{
  "vocab_size": 16384,
  "activation": "geglu",
  "norm": "layernorm",
  "rope_base": 10000.0,
  "attn_scale": 0.102,
  "tie_embeddings": true,
  "extras": ["capped logits"],
  "init_std_up": 0.0249,
  "init_mimetic": 0.7,
  "optimizer": "soap_variant",
  "beta1": 0.95,
  "grad_clip": 0.5,
  "schedule": "wsd",
  "final_lr_fraction": 0.1,
  "batch_tokens": [65536, 131072, 262144]
}
Each number is 128 + 24 x the weight over its row's rms, rounded and kept within 0 to 255. Layers, rows and columns count from 0. Numbers have three digits each. The size before them is the row's rms in percent of the matrix's.

# layer 3 attention value, 384x384, rms 0.111, rows 170-191, columns 0-95
086:116137155100147112154105158078130085134149106165117147130106083090123122152150112114133128123130119116136190126113082116108116095075169108151108092113092122146099182140136149127129135103137145144144120134114124101151117135139091127148105135131130057100184146125081108172103139113144134146
083:095176090118111132102117111113088148097144133101104087112126115147135146138138126136119086090105157131113157124122095125109115115133099105094127111162165145112090150123127130116158103161159090145128130099123140145125168124122158102129190158150096127104142117125143147105134117125134127106
098:160137182119130142129161133143116094147143164129121113138128143150130109133149193146151113126142092162154078124053193126124155123116125163153152138127068114124079103110111124151146106107147138110092072154101114119142140172110119074095167143145093126146140081130147126109116107141106133075
083:125148135146073115163198166133138082126152101141113153132156163154111118136119157139101119143095105112093155128098150125153122111124136115130132112166104134086130130104145124135094131114096106164132155139089131141178142133169121105113131065157145126180152171143081112147128140120111131123
099:128122142118155146096168159130122182125128144165125099106175163106138102158130134098152150131126186111131131110167080135109116111188104102138172118132185149135137118159160104155119130135132111126118155089127147091153114131138126129133118133144109078139142168164169152144127137133111134147
092:155171122146109084179123089118162131141129122140115123109112108143120101101141144137110146113124117124129140099109144115140155136096127197105118142133112170120132114085126117062090095103127124127161116146143129092130146155125136078125117146119151140131110098148116100112113104147157138138
090:088165124132148150130105120169122182161130119131120134105128110115111086097118113148132088104149135150122117136147104149128176103115100131096144126158113149085164078155114103131123085132088117125124141128148138095140117152082099122163146149119176103114143148131109108119117136133132149122
084:106093174162127108136095166081132091129138159083134111130152129116090109072127143103138152160162093118163095103111136147135152159089136108147112113145104169168120125129153145121075107156100114128113142107124127128097189163133096081142128133155110142112123071164090158083142131122107142139
093:140162099126199147143172141124110146181162106136119162095112168130155120209146110128130116099146136121111155154109113168139098095126093142131124137160118124093097124147095124127092106116131147123138174129152127096109110148178163113135181130127110118092106141102155089108134128143122157124
094:131088116121132136131140091113136126138126108117113068187112164111117149138105169081117176103097143130106133092151120117134137099130168146134121156102132160100135147128087115130146142119109110115106124120130181153106121076132122147150164091134111128116079110173122153138124127097158169124
087:108125095142128142135123083085099066143077145135100157163105132082122114117122151148120145095106116139113126103112168142131158119141182108157163140135114141080143096112157143156115117171129099128114095136121105134116110105153145119157090166119158130129123102146118095134097123114128149134
087:147127140110141090144169113161164100119127124159117127137130104129112145094142099142119127130087151122119187120142119147118114077121125153139173145119156127110117137139130122105180092130125126142104161117149140174143150112173083121095137124122145133118087103132129109146149157127145087130
095:112145127105123176120137116131143115119101146138082132137133127082105156183099156130154142152115133099134100193124083157149107123187160149141111133138136169115119103148144092160132125111113051136114116100113149124139157118132142140114155129120138100160105124112124165110151098122137131127
094:146128155135167114125138161107133094147126146107113143144130121119140160110100153109133143128196134131150125105174064112157136117117140159129085117162134102147133068107227129164113126176135116114076133119141138157136100147111137188123145127145080134163069169141155132132091150135145130138
089:149111158151146089179155105096131143105108160141134118166098145153148159143161153103149087112149105144126107132108136142125145116048099115121147098081135123118123163129063141114117137125110093156097078111118125151173124137140122156141132086131157161109145125074100112125103103119124128161
101:144152102149123102148094119127124115143128104126165178122144130153102102144148112135140144116106109165151123128117157127112130168154101128088141125123124123154105129132103150119129114112128187129133086143132132112158146143120124082143178169155109153102166105145109153161162160128136128081
085:145125128115144145123152093113126135126138130131149101078102122201132129135131124148141108078123112108151120157124139139144119116131169112128102126104140119103072141152121110090134147163122125118095176136132120132151115117121165120155147142160157092149158122162149154152141084120150121131
089:126133183127133138120126086138098096147151108151124154134149173125133117174144128140145132128162139126120179134149177161130134100144144116194127141140091160100094150135123124141128094146151120131124171146142150132142095094113097142126126153122138146085090117111110123131166076141142132136
093:117095123149149143072149120147116107146141132161126118088146150132156122162166139140116160145102133142154102087143159163155118108126127093136136057138153115149142121167127163147098159117145151111173104163152126104119158102094127114120140125138110106120134144147150104129151122127105135119
090:105121130128134094157101074126090108109086112124135089131140151107140122105132134114144211096077125114111117198154145099100127150135127099143129138158156141137173125127102131105145157132122130139133118111144121118137176126130139145156125122117097134114139122171155097129091100110148094107
085:110077140113169140127128071121167080123119076128133146107154131093113131141122114128108122152158154146132150129131165129118088112143120117130158089105135139141156141127112166156111150120143140072123092136146103073138117102141111125095128132116075118102112124126153154096122160123130149142
092:143096093105124169137154146176155079176159088167092146102109167127133089143153121109122128137122140160129148129128145152117154106107093107125133143128137136100117121134099136107141108130122132158114132096177111110127116106174107131131123141137120130126087094095127141105137144139096149117
# layer 3 attention output (transposed), 384x384, rms 0.0989, rows 170-191, columns 0-95
097:150096124126114116119101077151133162088122131118120115107147188147139147078125144175119126121149139119129084123137150100148141193157079114110174156145135116101158117121096170144097125142125153102133130142128136180106126108129180143106158147170103154147106086139171112099126120122116122111
096:166085132136138106107163119163152121160109145129133150164120141102108124135093124112147140178180108095116100161133137131150133152140178146162116137108086133104174109146125170122086136064130183082132152117142137117125099133117113120110131126110154108137146120127129133139111139132124151162
100:089139116134103112090102129144127152094103096113171147104153132132139117154135082100124147130130130146148134152197105127117094161147141059087105132144171131138134184130107135086102149130094132161164161109150106143118101107159157161162109114115157164127155133141112132146134137127157166159
091:129108117125175124105056107125105165146167149139137124143106127117124138120138146138164160103150181156187104120163144134092122199150112132119125148111112120173132123111125164097164171157156153067121109125135133120068118156115123169162151179121156105110136107127170147102151148166139120113
103:146118117162132120115097097104128096152155107115110135088101107123138168106131141147103127155103112154114128131105137143143140158090136141109095128105134110124132135110122119104141122138161117110086121130099105157118167100141142135107121131112153135138103060135111124134097122131176089113
102:129098152119155191090130165127106124143107128089150114147145131108122153157092111119144117142122120141110128142135129123100102122164133066149160157112118083133103144158128123173129135140083147121090093118100118158136143118127115169137128103146099136127200121144136166135152172099105107143
102:179105133091099095148157119092143108142146158136091120142153149126122138150160120143133148117112144129132149115103153101152113203139142157153115126117132092144104167092163160105113175127155114120133141159105137161084136114153131118105135110103117110125140103125128134153118134100149131113
096:141169067110131154130160111166152137123108098149138175118116140118164131154137134162163100092105134119132115167139126118118113105151117146127166152142139085129100148105103120109172099098131166119138092182150127135159065110099175169134141120108121145127153156112134096155135121141110119118
104:108089161131099115111099148118135087108091148136133117142132091108132116087133137112125155154133129133168123098128158079126173147106136125106127141116154138160173150104156136128144139151113100110137085133115111141127133092077096107134110131136137160153156099157101170139135149146124110152
104:123163150143108103149149155129136107123134128131128211085130102125175129123151095119146092127157153135140107144127105138148116128106094093142102103133157106138144117178165130154109092148147126123137141121124085109154146140140156119104105142141155121145154166086167126136145114154114082147
093:137144145096129130127116183161132156132155133124100101111141141142113136122134105097128090148134125108140137099131110130144118133126074125118102124102113136177136159140127105104152144113137144147144174123172132113130144145126128150088141107123117112142153174104135161122135092145147078124
095:116110109151123139127128147085125152139131144121115126125138151105143146137117166112135120143121125120157107156104126121111118120129107095121099078132125139125140111117133104158063157133136098126138099153147090112093118131069171160152125118158118118120137112115122189149106098123131159153
102:149073136138158106139086103121115144140127090123150120112120136188128119079176117138097130128155149150121142077154153099122134106069109136144112119130124125121118160110098135075109139135166187142104154127141105126109127111123141126112111114116145125114126137107138105140115156139154131132
100:123115077134094140139137099137148163130115100136121142103131145127119137118152132142128110129063140106117131155101155173073160144147105136136131135087141156132123167176084101129139118121140113153162113127160128118109134075143113092141080102110191133118187101118116158137142079117141126159
098:112141109130120152083121171161100129117159111096121096107154121131136095132082122146111166135143150108133140146135124138127118136136129138109149133151119130109138076164181078138129124141142152129149150123129109057088132116155136089104136141123133107143106106148133154137140153173163112117
099:105102158148138146125156134135127118096128152149098091140113134106145134116113121119154128126130141091116134168130157140161132128119142110148122143153120122120145125131132090125136144134131108081142158149107128129109121131069148164133097083111122139155146151126145119089085118096097127146
099:111140127128127109163095163137098131122131108126133134167140118077149101136146155112119144195152128146107121090122134095136147113113082129098115136133150139120155136119133140162117110094118152152159075088143121135120140150117115140103125119091085165111105155086102104102138186141120154142
100:155132115135155120115143200138133156123089148106136097116106085127124119091128122098109119127097126144118094123095132099141113142107139153093149136114134105132147117135117136107137164116120125130123086114140106136119145146160142141137080103118126114174149138182121153107127182107161120128
096:129139166118110093169130136127143146104121114130114123157124132116113140119101152115150100076150143129125148146141097126119112156116128161140126183131109120107116143106130128071168093148123106142100153102096104147142117165106164146157118119139150156115137103155120135141063145107114100164
099:149136128132127108102178178108171158108164130150126137151155097141109169134127130130126088144176142154126140073134102131116117108122157181101139125067088117101091129132125139147131084089161159124120140120086140110131107126103101149091150127113145126153123141101087153127140154107116159119
099:117185137129118131149130167106097156154138164118103110151087125122142173118151150122148160137117134129122114117133106107140174138120133135117116160145133126105115092132132107110145090084117107161144163115092132171111112145123098116144092129128142159138149109131130101192129136129149115111
098:115130152144110112144093109108105167089133130145123101146135091107136168130104147121128148114100114079131119129128107124136113137124135128146134113132106118169161135114160123124119147128093108097123123161066171169116132159093131120123137100118145134144176163166157102167132139111143091122
# layer 3 attention query, 384x384, rms 0.0805, rows 192-242, columns 0-95
082:116111142077140106120133098155120100148146104126130128107114133091103086168149128124092111105102217119128121104129113124134119092121135162135106130129079176124114079145130143140156164101110065155139129116114143130081162164159131155117151144138119098149141154159164101138087140106114135120
093:116113167121128119145118139157098090112143151137130126161135146124114140132128201125118131128141155091160075113107107125128129094141105139145126167140099125128094100141140112117113177127092131138147159152118098143129149160133123142150081163139090128108105121170145105149115157123124129099
094:127122107127148133103103090116130131124105141143107127128135067086131149128152174144127135125069088121118149126125119099126128078109133130132177158101129140134132160132141194112107105131133127117149101108120121098143108145164128091100150139103086095139206098136127084116140102139130142131
101:117125096138135124082207131113112108112127072066083091113115135100154117120166110107090148116067119159110121142110121098117118133102157102124118118157090111130128139114121145100118130152136135096114119136090111119139122105105145128122143130106133136107132107121082115111071137142123117118
085:085166149152129130101113132119127157126138132136120142120138118128159128105074089165184110100149047135139133101126143112127142111150123085146113140111169114152179181147106163152135124154166126117169085122134109118134163109109108131135169119112154109117102123128105136137128152134155122168
095:131113089109132148112129129126132138130125096138149155130139145138147081108151150127090125140177159151118129141133142146132117163125148111163165125122151121108173149101165102073151110140132131141148137121118158167137093082145145124146095130116132176147121155142126144133105133116114135159
085:153122111164157159101177143166125121112127094097148120134123111081156128138163129147114127129122128146118128130140111123118130152107136140183123150190118140107083139115139161110154112128126148165121132078124156155106148102141137163103138135100129155171100177131143131136095141152136102126
098:142168146073127156123123145087113137135167123127120090156141113175121138133112132166162110170115168153140153109093156177115155162147154143114094097095143110086163136131117074120124095109165122097144169138142149179168115111138129146101148129122163155132129086108159150143139131082172089143
098:159123133118129105123086106128131128152161129151127129158118073114106119115140125145155104131153145123149148133134089146138153124110152147144144120139136092100125139173106126162064146106122148113116119132141149141132104145103132141120143072175119092128085151149115115107085117114149125132
075:120138182110103109148137136165174138151158145131138131157124144124133115123097168180139123150181193136136116139159101125110129148129118148154104141143110160130147171097117102128158113129127113106115168140152142104157112115153117100124128118191087140117116154144114124120126157109127130133
093:154119105103099115097112155119131158110123136132152123057110147143151120145130103106125118119101034111133116137109199082129152090130125115126159078119174109178098139150141160118111159137179124136125066114120139091154094115111139137150137119126132107105150124131088128146071130174131101147
088:181127110131148122140136151109125166174142108120115125122130171149183118117099117143173111122157159177133129128162148149117121131098136113152139115125193147135151171120128132158145100109164167131149112127116108137138102155142143167135133124148134101156155145140197157141162163139143115166
087:126101101141137121142110129134142166130099116100114118135105132141098127151079121115147119121089084131133161161194177117198147147100135132074112118141174105138153194134112158118117136158134084110136136121105115115125130104126128133168145114139103134151122059139133147136162134114187143154
080:151123141142146151146062110156156149153122147107120183119158134092094108166113107133099135137123107123120170124134131156157115114102194100137119087112121122134157124141101161121141141103140149157178135104126113113141113113117124134165127141104118132161157134128102127122132085127108111128
077:095107120140094106141170145115124144150173125109120080108099158132100148142151113109142134108161125154115127153147106123109187127129094081132087129134171150147120154132107128177075154171139142159104139112098121125113207145124109156118116095140131143107108096155130116143166147115145141116
092:109129172126105123123103128141134109110168133127138124144123090092073122107139142169085155147125154122127128101112111117132111151176164136156142129117094142101121118087123139142160177126110121131115174127152168134123160146167125138142109162092138139114127120182099083153126114121118113092
085:173176144149136159126081111190132136165156094139106135156101151108116111122117127130142155123134149132126092156117130132109166105134122141128096129125106085111105139103082121129157087089126131124139173130113186173129134110103129131124181126138088150116083122120139134089100125122122141107
081:119129117113133098113119123128102071122113128138158146175172122112132111115156132115157196124138104153148108107167121102131205111134151138130108167156143114103113144105138092130111150139156120110138148195142118123164101115125108119074097117141119071123135146148138124141126108122190158122
077:120176134164118154155133108142115103137162146113136152162119140082116136123131150134098141149120150133112111127094120167112115124138151182091162132118158166079152130092154109156129152088106132132092186121130153160151135136161143111117112107104151153158148120129177110112153130131145127130
081:116162166144146104113152130136141120161108138123081123115145089123123099090140112121182129131131136113117118117117118102140124150149094153155113102136101141072168117111101147157147130138125148119073164138125147153138147172107125159113124149132094135120123157114146133158130118149146169075
076:125153115159163082131116095193119141144154111078095123126124102115130118124168122138106165160124144111142166108136128123130144122113091132112102117156145163114179144100160147140127120128115096130128122098113109121156170064092123124146133135106139150059142124092107126152134122126123176114
083:111133138155149133106134128117122124130120108088116102156124113085130166149164087096142155137101199145141089083105119155125078138101143141126121164138091107109109106142120115128146129111168156121121133147112097137116154111164111184124101136134057109175105166167148115152104134126123111129
081:118121120157113111110172143132102104062152089113160078167148112099105110131136131165137141146119108132115114107154074128103134123128131142148112165120098130073064113114128075136096116129091157109109135161165097095147120136171107114121124051139108175139131131112100141089102175103131132120
079:111073114102148079121146081148160100117100134082124130117098125110153155136119109103139135135088114152145150119132154148107090179076125101160134139118112137101140150136089147085086194111098144127139108112133127106115113152117133066155148101126157116160137131155154082107107118130141135117
085:151119150121110141151145143137131124112108170124148129139138110140158123142077103115139096125102108122145125111100122119111114146126108144121113133115146141132113099147141113141129149132128134134094063166116123146147156150191125125097105130096091094145100097133167087084118117156124094171
080:112080129089124153109149094127153166162106148114143147153153147134135150133117130128102139132177116122123103136132117116114135119150112125137136086136114092139134135102125122156133146122143079116121100130142141127096100108121131161106175114124103109129130112129097090100078142180128154133
088:146129118084104181123119156124096109125119165084185154123102106124167166104071144118072114138118110174117116170140135160122089142122113107124124088119145087137129095152135125118124155121159102130108089170136135131135107144080129111113160128102106100128156145129126125087168092146095158116
082:137089141067125175121111126082134114148118144127112136071154121099193129172121130138142117135120102155126148150139090111124164137105110134109115121113139106126118149146133101097154145118106171085134065149085097160109116165110149152136129107123135088148100138122123144127162144117146113127
076:134093124104126094116127129161133135160135185138061126082117135131110115180092095114124174129102130107131113137137132113134134176148107089106152113184151111163096117141141101115112110144116163134122117092137142129101148168136144121157142159117143144104117115084134119116116092145115130107
076:164135108118083134137149089117100115148116111151105145097168132177173125125148097129117153100124151101117129121118152112172154119161069121100100091114097153152161146142147129117121109141134102105141145113120134083092127103155127107104185130127118129100136104115131139148109153152154101130
078:109113134056172139119163158094110101165092187153168176103117131135133130128110127141133102147077139169162106131153122141175133129146111124146131156168154184167143124125138190147155113122102178154109114181142118115121116142099139110119135136118137123129176123117072107172127177123159157121
076:113123135096118141126135134113123127095153140132146093107172182128128119148119175168155104119103051117139121104139136116131127094151174123159206097125164124211150111188131148111097135118111114168139117136139131122080179131134151149142147105102126158124140108107160138138153128118131173170
084:150160174136163137155115122155101158152126156125126174171115116150179132139120145145143102119138105091151113131125191159154130098131048154105147147099109080141083159120157130092106130143145127096119100111144123158097119114128119108137133131154154122102099114102107122119098132115129123139
078:137138110107171121096128135117157104126123151121111130133108131101105127139138089147137136139148142122143093122124156127124156156166107120142159127137137144177087152116113082150158143163155119197142088091160122107137108163129093109127058121107151117137150115167174122137110102150136145100
082:141134129130081138094161147155128141142176161132103112098121097158143128130141145137140149152128137139130134161115129162144127124123163123133165118153123103143084069128123090112083105077106174139124138140139143122166148150151118098107137085166087083151124162115141127082155138107162125118
076:126099125097120181161122043157111073164103119183167117155188159141086121056109142129079113074132155165126107079169115156147110120161132136154125133149129128160131109090150120126127134106147122117110164168081120147180128181146112182141110140123110159138127165144092112092140131139135112151
078:136128104087161179147127151156103103158094179118166141114108115124190146161107144128114143107133109127166102107106161112151073160141117078131176164163136164153082119123117089128187119108180131132136154131129124147120126150132157126105129144115141108144154139136112117143178117127149125122
081:126108104078107060094133080119087123109122150152172159142112167092137137096120112092139139166114112113157077126110146107127103142147119126125144104099124128128121112103131102109091174131147130126104145116131115096133125123154111138140101142138122074076108186134166093125158171136118117107
084:121163135139140098124095147138167146148176105104143145099116140165129122152108146157123158135097125152131184105133145154115108100134136145129093157144127152084100141109150121149119134164122151128157164161182120139111137103165116157141161137100069148103116120075097126163120154120151126122
083:125164132164161106121057161156142117141116116134110135156096111108132109117107153151124125140141129106197093174108147095108107134122149120110146157123141120103131117104121101126116092140130121145147144084140153122147147150110126144124121096108107085122120126144101129146111154127138147074
082:136147114110105110100143096095125157121190078106103148114099143133151120151161120113128124136134146165112128123170110138124108147159090078144104094152155137142194145078104113115112148156101104138140130086122130112100155106128127123127115116129108131113113113165151162123110127157074145116
081:123139143144146103113151111109161109111165144186133169126133167171178134114130086116143140134120158129096139164140122138142106144148154149194172113132117110114123152116119177145139133176118146115130139135124107094152096101132140135113127138144131132160119205156133142132141100100178121144
084:131137131144123147156101078184160095113118130118092140142143140136140131128110140171127122137142166117153146106088154119091116141095128126133117163120067141091123127129159143085140073137147127141111126122120153108133151118097105157137140136140109107119140126119169128116103141108119100103
079:136150118137123088178184157154109097142162129092113170129130116129150126131107084128083096130132165137135087143122147168155184144131122159103143172140199124158130126115119132105107144111167102143093150134091151131137162145152134124125085117117146176154173114133131072090121108186121125122
079:155096172157124137158100103168151137134107093136146136151147132127134115133087120103156127088135177125137150151139171131135145136157177129118099109158105159110169124130105098153153165094152149172158121094138131143114112111108137141162116137123107117152127151071119140146136135115093097147
079:110098132087155172121150125159120131144089127142153141110125123125112113145087143097084107112127089157137113123098132152150082098152132073119168140090130146142115135090129161121107110145167110120139123163102130116105139108084120132113144166104102110129111112076133115114140127138124057118
076:123134121154122149115175113066128121136095106126122148100143123164155138139117118145161116139107125106160103129088193111088104159163136155173171129139144137170128142146140106127150145151100152143072162158146175138129158081110119153138094115109126134127132127099148122144157099148152113102
077:173119145141098179040099190165120139129147109146095103159097112149148130125112154085084133105118147111107125127132155148103155136144125121096137137122142052095127127127122145131144092122117119126152128131111149165169157151117180130162112101132113159104107092122139095094121151141110182133
081:112103110105176096123131135135132112109124130107089119146103109112132123120123106142103100127125141169142146139141110120157179140120141184145134087145129118119145139103172104153132135145128101143090193117146137140088110144150147148122123107096096090118058152153137145143112106151130125128
081:089173103150143157127139099091105139111136112140169159136122112131178134129133117149141161118098153098139152136170156116155141073147124157165147098139123102132152125106107169112126101133108133167139102090128160139130166118152117147121106138069132118141151076113146113099106133124135092112
082:125098154140097116137093175126128112142128103118083112110131142147102111160170108085154121169122168100117129093132121132138133120158102093139093115133127175137145110135162120125135147129091116142135155090110107113148106095087148135145101143095103102120110096113120090152165132128130112092
# layer 3 attention key, 384x384, rms 0.0831, rows 192-241, columns 0-95
066:160109107121127085156142187090104147142118145146151121094147103141119099153099085106080102125120118142127141135118130155146089112123116116139178120136117120151121128110165111152083115141132126119123097087170093144098138144150154121147121090110126089115093130112129126143149149117070114167
076:138141148151125128125085139174077124118160147119124117155127098151103136144139142152097126116125163141134111120138162114159131104167139093106113142126120137143110147150165153148130150133155184088122158173155144092131152143130140147120124160158162134161106110150162124166150099117138083146
076:154144163153136151099116114171077108096112163152152136171156145125104146110101172130103122081150164138116102127102124120120174128158130168121132152113169132122095075129096080113141201138163126101145157144103130123128106132136100155160117122103118159165117136108152118136101109099128122142
078:084128120139103156156109103102130163137134114096169159134102114132162109131151121136180150116149111137148163134162149135158181138118169126175173146133167133121170134122148091164143120153142124131130098145152123166171117125141100096128144161112179145159151152104094133144132100143174136095
077:116120133151133162157162147166119106116117104095086086147135107130094131116099139111134129155111126134155190153147111132079120138157137141081134178121103125110121082109120106109199140127128127086141182175160111136138078103145135139098111110127160110143120128105157147141134128125124114109
079:138161145159143151106154104124153126121111120122151182107140148126101149105086131147196120136152107121137128079125062139119148127102126145118122146084146126111113122145086143124118158091142078120123127114107120133162120109126113145124130102119157114164160123096117166087120138136151155124
079:094120133133119125154093136110160134136113148147146167150151136142112105093111169132169118101126170129113132122112119104139148120091139122118122168163105122136166183117122120144125123131096093131125128168101124128108107128157146134123144109141107067109108070101150120105132143149109195123
086:112146127142170122145124084147147124145132158172086138121140109122141107128137155146144129090174140132148114125153127111161103076169136109142158161145094173125114122110144131135147078091152154185125062073114163119088166161090150150132145100169100126129118106160109117134133118174101135115
085:126118116113082155140165134154133077166107113102122160076134174146112141144123131135093157096113079120181140097163132173126163147167114142123105114148166171122117121126116115172132099124079132160131116141141137135169125166157149114151148174118139133115172127098129184124202126132122140152
079:116108109090138147103102146121120156129138132122116129141151093089124145140147091111108101093128110130114060132080143104114146094097092068159139143089133158098130147147156151108122156098156124127095105197149094137110124145127155153127102100158123079102098123134098112145136136151173144125
084:093094165118074118136159071124125089119141119106136098146145121123145142139162177109094148139125136114156126117122064165134133108152119116093138194100081163099125109126085127117143101108120121145135111182127109109131115140144139130086094129116119118138118141127108133105145137096117138085
078:123083111138129156130153122115156139069115128111164121134140150116159144106197148132153136122090089136104123128158117093122174149143130142110172133171150093144151102156112158048115155146121139154173123116129163152157107128154140119203108123103147143154153160101087124107134135114113129177
087:145135142124076142106119134111112070115143114131128129126129122190135127164144150115152093133147120097129145064092141121096103130134131135119148135123087172112072154130134123100149100109110120125146103123124147110153094120124158087119080130114105135113120147148102129085088118131104128091
074:128110124126150106104166109118126134111126094196125137140169176138132145110115126126147170140161114147135136129137145121097131174138097166160149118161145151105141084131145112105138071154148113109144142159107106087124177111104120153119151123116131121122086143119137141136130122117169203100
074:095113136158147147148133110110121151133103125127113109146144151155149116143054147134124131132120120157112134137123143098098121164106152142158205092143159130128140117100215100137170139113146101136133091124113124152139110103139122109109139100136146140117098156093090154140103130105128108128
084:176151085162139141141109138129144112129125134118122135146170074149118151152129149102151117116109085125158116103158149139131125143117127059120113135147132157185120120159124170128068083090117123108132113115136116091170155100145115127131146150160069066117131135120141085111124145117119147162
082:112122129197101125108160135103118128076140134125107125110143134144109115128162130135140143093102114151141172146169162162116122128120132113140120149072133137122127154141165154086120134123103109114073123129138137120137175122143134181149095163097170174102134080140098132125142103092141103117
078:127092140137147090132091130131131115135166101163095133122073172147138119124104161105090130130124128106112142130120144155169066143112103161096092178121126113142135093162120132143138103092119162132132156090155140159098123180105148114141133118137094153113130098119174145150160155169136085112
076:091125135088090137105063152111153118125127140119139181088085126113103105148157114078174110098100084098130127093138103137102124093127081131177088136147106149123138116151097131120106177124108149122182091106122085166126113104142108095093102143150128099118129123126127138135145118130139167157
079:148115120182118154139108150138114113145105119151162180111082126110122122153085121130110112107139094113142108104120161149131154114098176136100136141121143163175121120133184078115100124103109145133131105119128106088132110147100145123173153127095136133115188126097130153119133092126099141118
081:154117123120127136137151172067178105164169121132121098129124173137160156168085116110120118108107141139111096148136114126145119148108112139181140107122132084153088149117139113134127151112149134136114105131128144131133098134125147084111138143133131131148143154088157132148132126136141109137
079:106116142092123093103123129134129066114171140114097101088125145150130092084088138147110087094167098105114147131127126084122139159147084089148155102136136154080201189095137101161129113135117139103134118160158110093115124176142135091129132150146165135125146107082144110113139079150153145149
082:114080133099122110107111124135099129112174103150086159094101147171152104112152099118132156099128133119148099117131153099127141128157108104130144152098104077162152099108124128083148112135140136169107077103108132172098133163096109119119132132146100097146101132143152126119162132119126109140
085:156156124117114124149108086156114126097077128148123103124107125134125138130133132152125121144133126157087126136162129108135120136182158135112101147118153125123098136153115094121123067135145123123092128110148093107115113136114097131146084119128074141140125148115152144146109142100153129082
087:135131124131183109116133095138103133127166135108104156161113151097067139104130136193126141196131144112127131147143096107109177098130146157119131139117129151113139132103138096117106137100111125148105134083122106150107095096117108130118115153131122178160129156111117125150147154082141148123
081:097164130154103158122145152110098111116155130075137129121158133141147167138131123147116135149147118133119139115153167117103103175082135095108120172144115137125159137160135169133103092117105171158143120095173135151132133127144135115136152187155136164120110152116135157138141156143163118163
076:073116127132170097120095108137131126116098125121114148130162121113113114100161103117105140070141114116150103122126130097134116118097128164081124185146103142146177150094107110132145117144139095127155150116159133099121160123109072137111096109120112132163136175119127130158151178077147077097
086:112164112162156112125102135152080115139137176107106077146136136143078110091138130104089177144136101119116122140133146129119147146120111124104158130163196137096140111162089152183122126117118121161080171140182134114108138143119128170130119117113125113121115126161190118120122144104141133185
080:090139122097135159104117101179120144112122120124165136110146119144128119108169120137136113136123147149126129118158152135147133128099166164178091155128125155085140125177138128114165087125186080113145144145104131140086124126118129134085100133077088136163122160152123129137101116118174118132
079:089128142119150131101109154149123126149133098130136131171083154110116127167103102141137097139151120079115129132114099080137054112097173106129143142129153085129117124127114104131119144123105139122137114137116152173119086122107115136137110110123122124105102103127116130129105125101098117127
078:107125127139111161113150139130158143097139095133119150141107115136101131144210143160136120121117157161141133178152155070092162156095146139123148136163118123145131112097158094160142151149172101148162141137144116127125135155084124219135121136146128155116086107163151165146112137094103104181
078:148099133146128135158125165142132124123153123135125112123100066169118151143157115128107133126141164094112122160139119135162125156127109109153158141160102136091121142093132148126141114135153142121122059130122163137145121077146122117094105164132124153133145085145106133100154116142147072128
081:141093096073110126161156098109099108124111143129174090089112168106138123149117115107134218104109159144116147154161106097146109157150151127161152119145113145117170116116152164118098115116151161149144123129124124102120120141152116177094157127115091146142160170145154110168131164131110105130
080:136137132157075120110139126109111123119110138073127124152113084102124161090080169114133150121146150142137088149143135155099139137108116186119105107058122106084112116114148145140121143119103147089138132168060125134079128108090092111167156142114132156157094147101119145121142143080133091156
081:076121134096107139110106175131135114143120105140168114147131137097151106061154101111130142114144094133140098089129116099130103177100102149148105162149097154118124119086137121118170151138102096122103154074106123116134128152139124120152099121096100155095145143163156119124160137135113123107
080:125148151126093118147106125099058193081148136127117144148117098119105170132108139119135161124109145109124129137104117118117176153107089103109097124149123119104134104155080086177144171164099133142082075075130114148104097091123111127126142212138141105132102154125142139110091141128101115140
082:125155124105168122093113125128149164152183181152099127135080135115110149107150127135163118148165103120144122194186107127100150097151120093131109131153130138134141098134121165130124088109086163152126106162127108127083167118139128162136106130089119104116137102131132139125141122124156155135
077:139134152128126158146150135110106149112170196088119175125125141198164131133128152117061125118118085152138110117103097136135141054103110124163167120127151099145128131164122140149127077101128143167128135205163102200155156131109144129113110104112099180097134147098109174116136134141162151162
085:061134113152163148116133135101108130119139100116089113129142123123121084123119145159114122113121149126124096139154111123145140109123183063127122160182086123125158142127179130155117142105135085127100122070091083099088151106120175121155109169137137123116147091137102165097117140144150146133
082:133092122136107147107219144136118107124140153114102109140136118104157146145138086111112169117113114143093118079151169123108128131166132123162140146152128167163091152123104128133120074127099161112134113141073121140127118150120161100158129145130088101152139163139128113138123125120138122151
082:138106142146104125107156126131117130112092086152124104152113113142159144136118153141155146147131121135123140122024129136114143094100135137137112122111121104166100085129109091135098094137129127129113098157153130180109121171161153143122137126158162097109138156126108128120132145095096109123
077:171086150131103129126090164127059131110139104107094104158117145096100101156121152138127129091153121095163128158114127129146107133175137125139107082142129141130098133171117110135152123144161145115140099078124156140150152149131088121105147149162137134154115133153110096101104151119126115166
085:134121132117141120143155128044113151119099107115163133110121097112131131148101094118124143125104117148124144127179088143157118106160173111121125104149174128165147139163086104149118190147123115128158111127109122107108098121157118101148127125122124101129136151180125118136140109175152132122
078:147106118189122149088093103097087127109103083114144142125114149117104143089173148102135115130134085091148116068132112115113040105080134139163124118133100111133129134137155095139142105160139183081157147112105102128109116084121115104124152139120102124121099140164093194113164114089132114140
080:123110106124082137100132132117115129138111113092132137114158113164110146165145133135095154124156084087094100112110107149059168097126148174152183091076127118124144126132102151114121142126114100093128146180089126149135129129134130119147104154151116142094125176146082122116088095135154162113
085:129128135108102100136138154167108111085112136116097115145092106167175145124180114133154094110135147130087164114131151134141127164151137110117151126153139145153126151100112118146135125151107127136088108156149151116130089125138143162116145139133149142128145151163158161139137121105163166132
074:116160100131077127142129195155167155103098136139144069140138102120132134162135132107119124096104170114101133095138137148157131067148155135081168116143120115092153117111104122105129149142134117132173100095103083105139119154129144187109118129111173119154144159131145133111097141147101122119
084:117150146134153069165124099122119099125154116110148120131124170121126137106123113158163121169134108118132162108146116138103097153095118151115123121107156128148159114134111094110120172139113118108157148097142118157142132129139136126081138138140173178152152147121167152150153139137139107159
083:092135104113085134164170116137139148159188155136151147139151143125136132161145124162179158121114172102110128123079124187123076137125133124128171144144091188116114099118111146123119127137138118180110098107122103154115140119119152089113123170135169116093185137120092145154156148110115144109
079:127129131083117120114118171174166091107146144105123136142132153133124139116111124094099112108193115148138141145112114129122118165144143098103096141149104108115138146105156097126108135134161111115102128147104135116150080149119130127109099168157120159091152135114149149099135091116106126115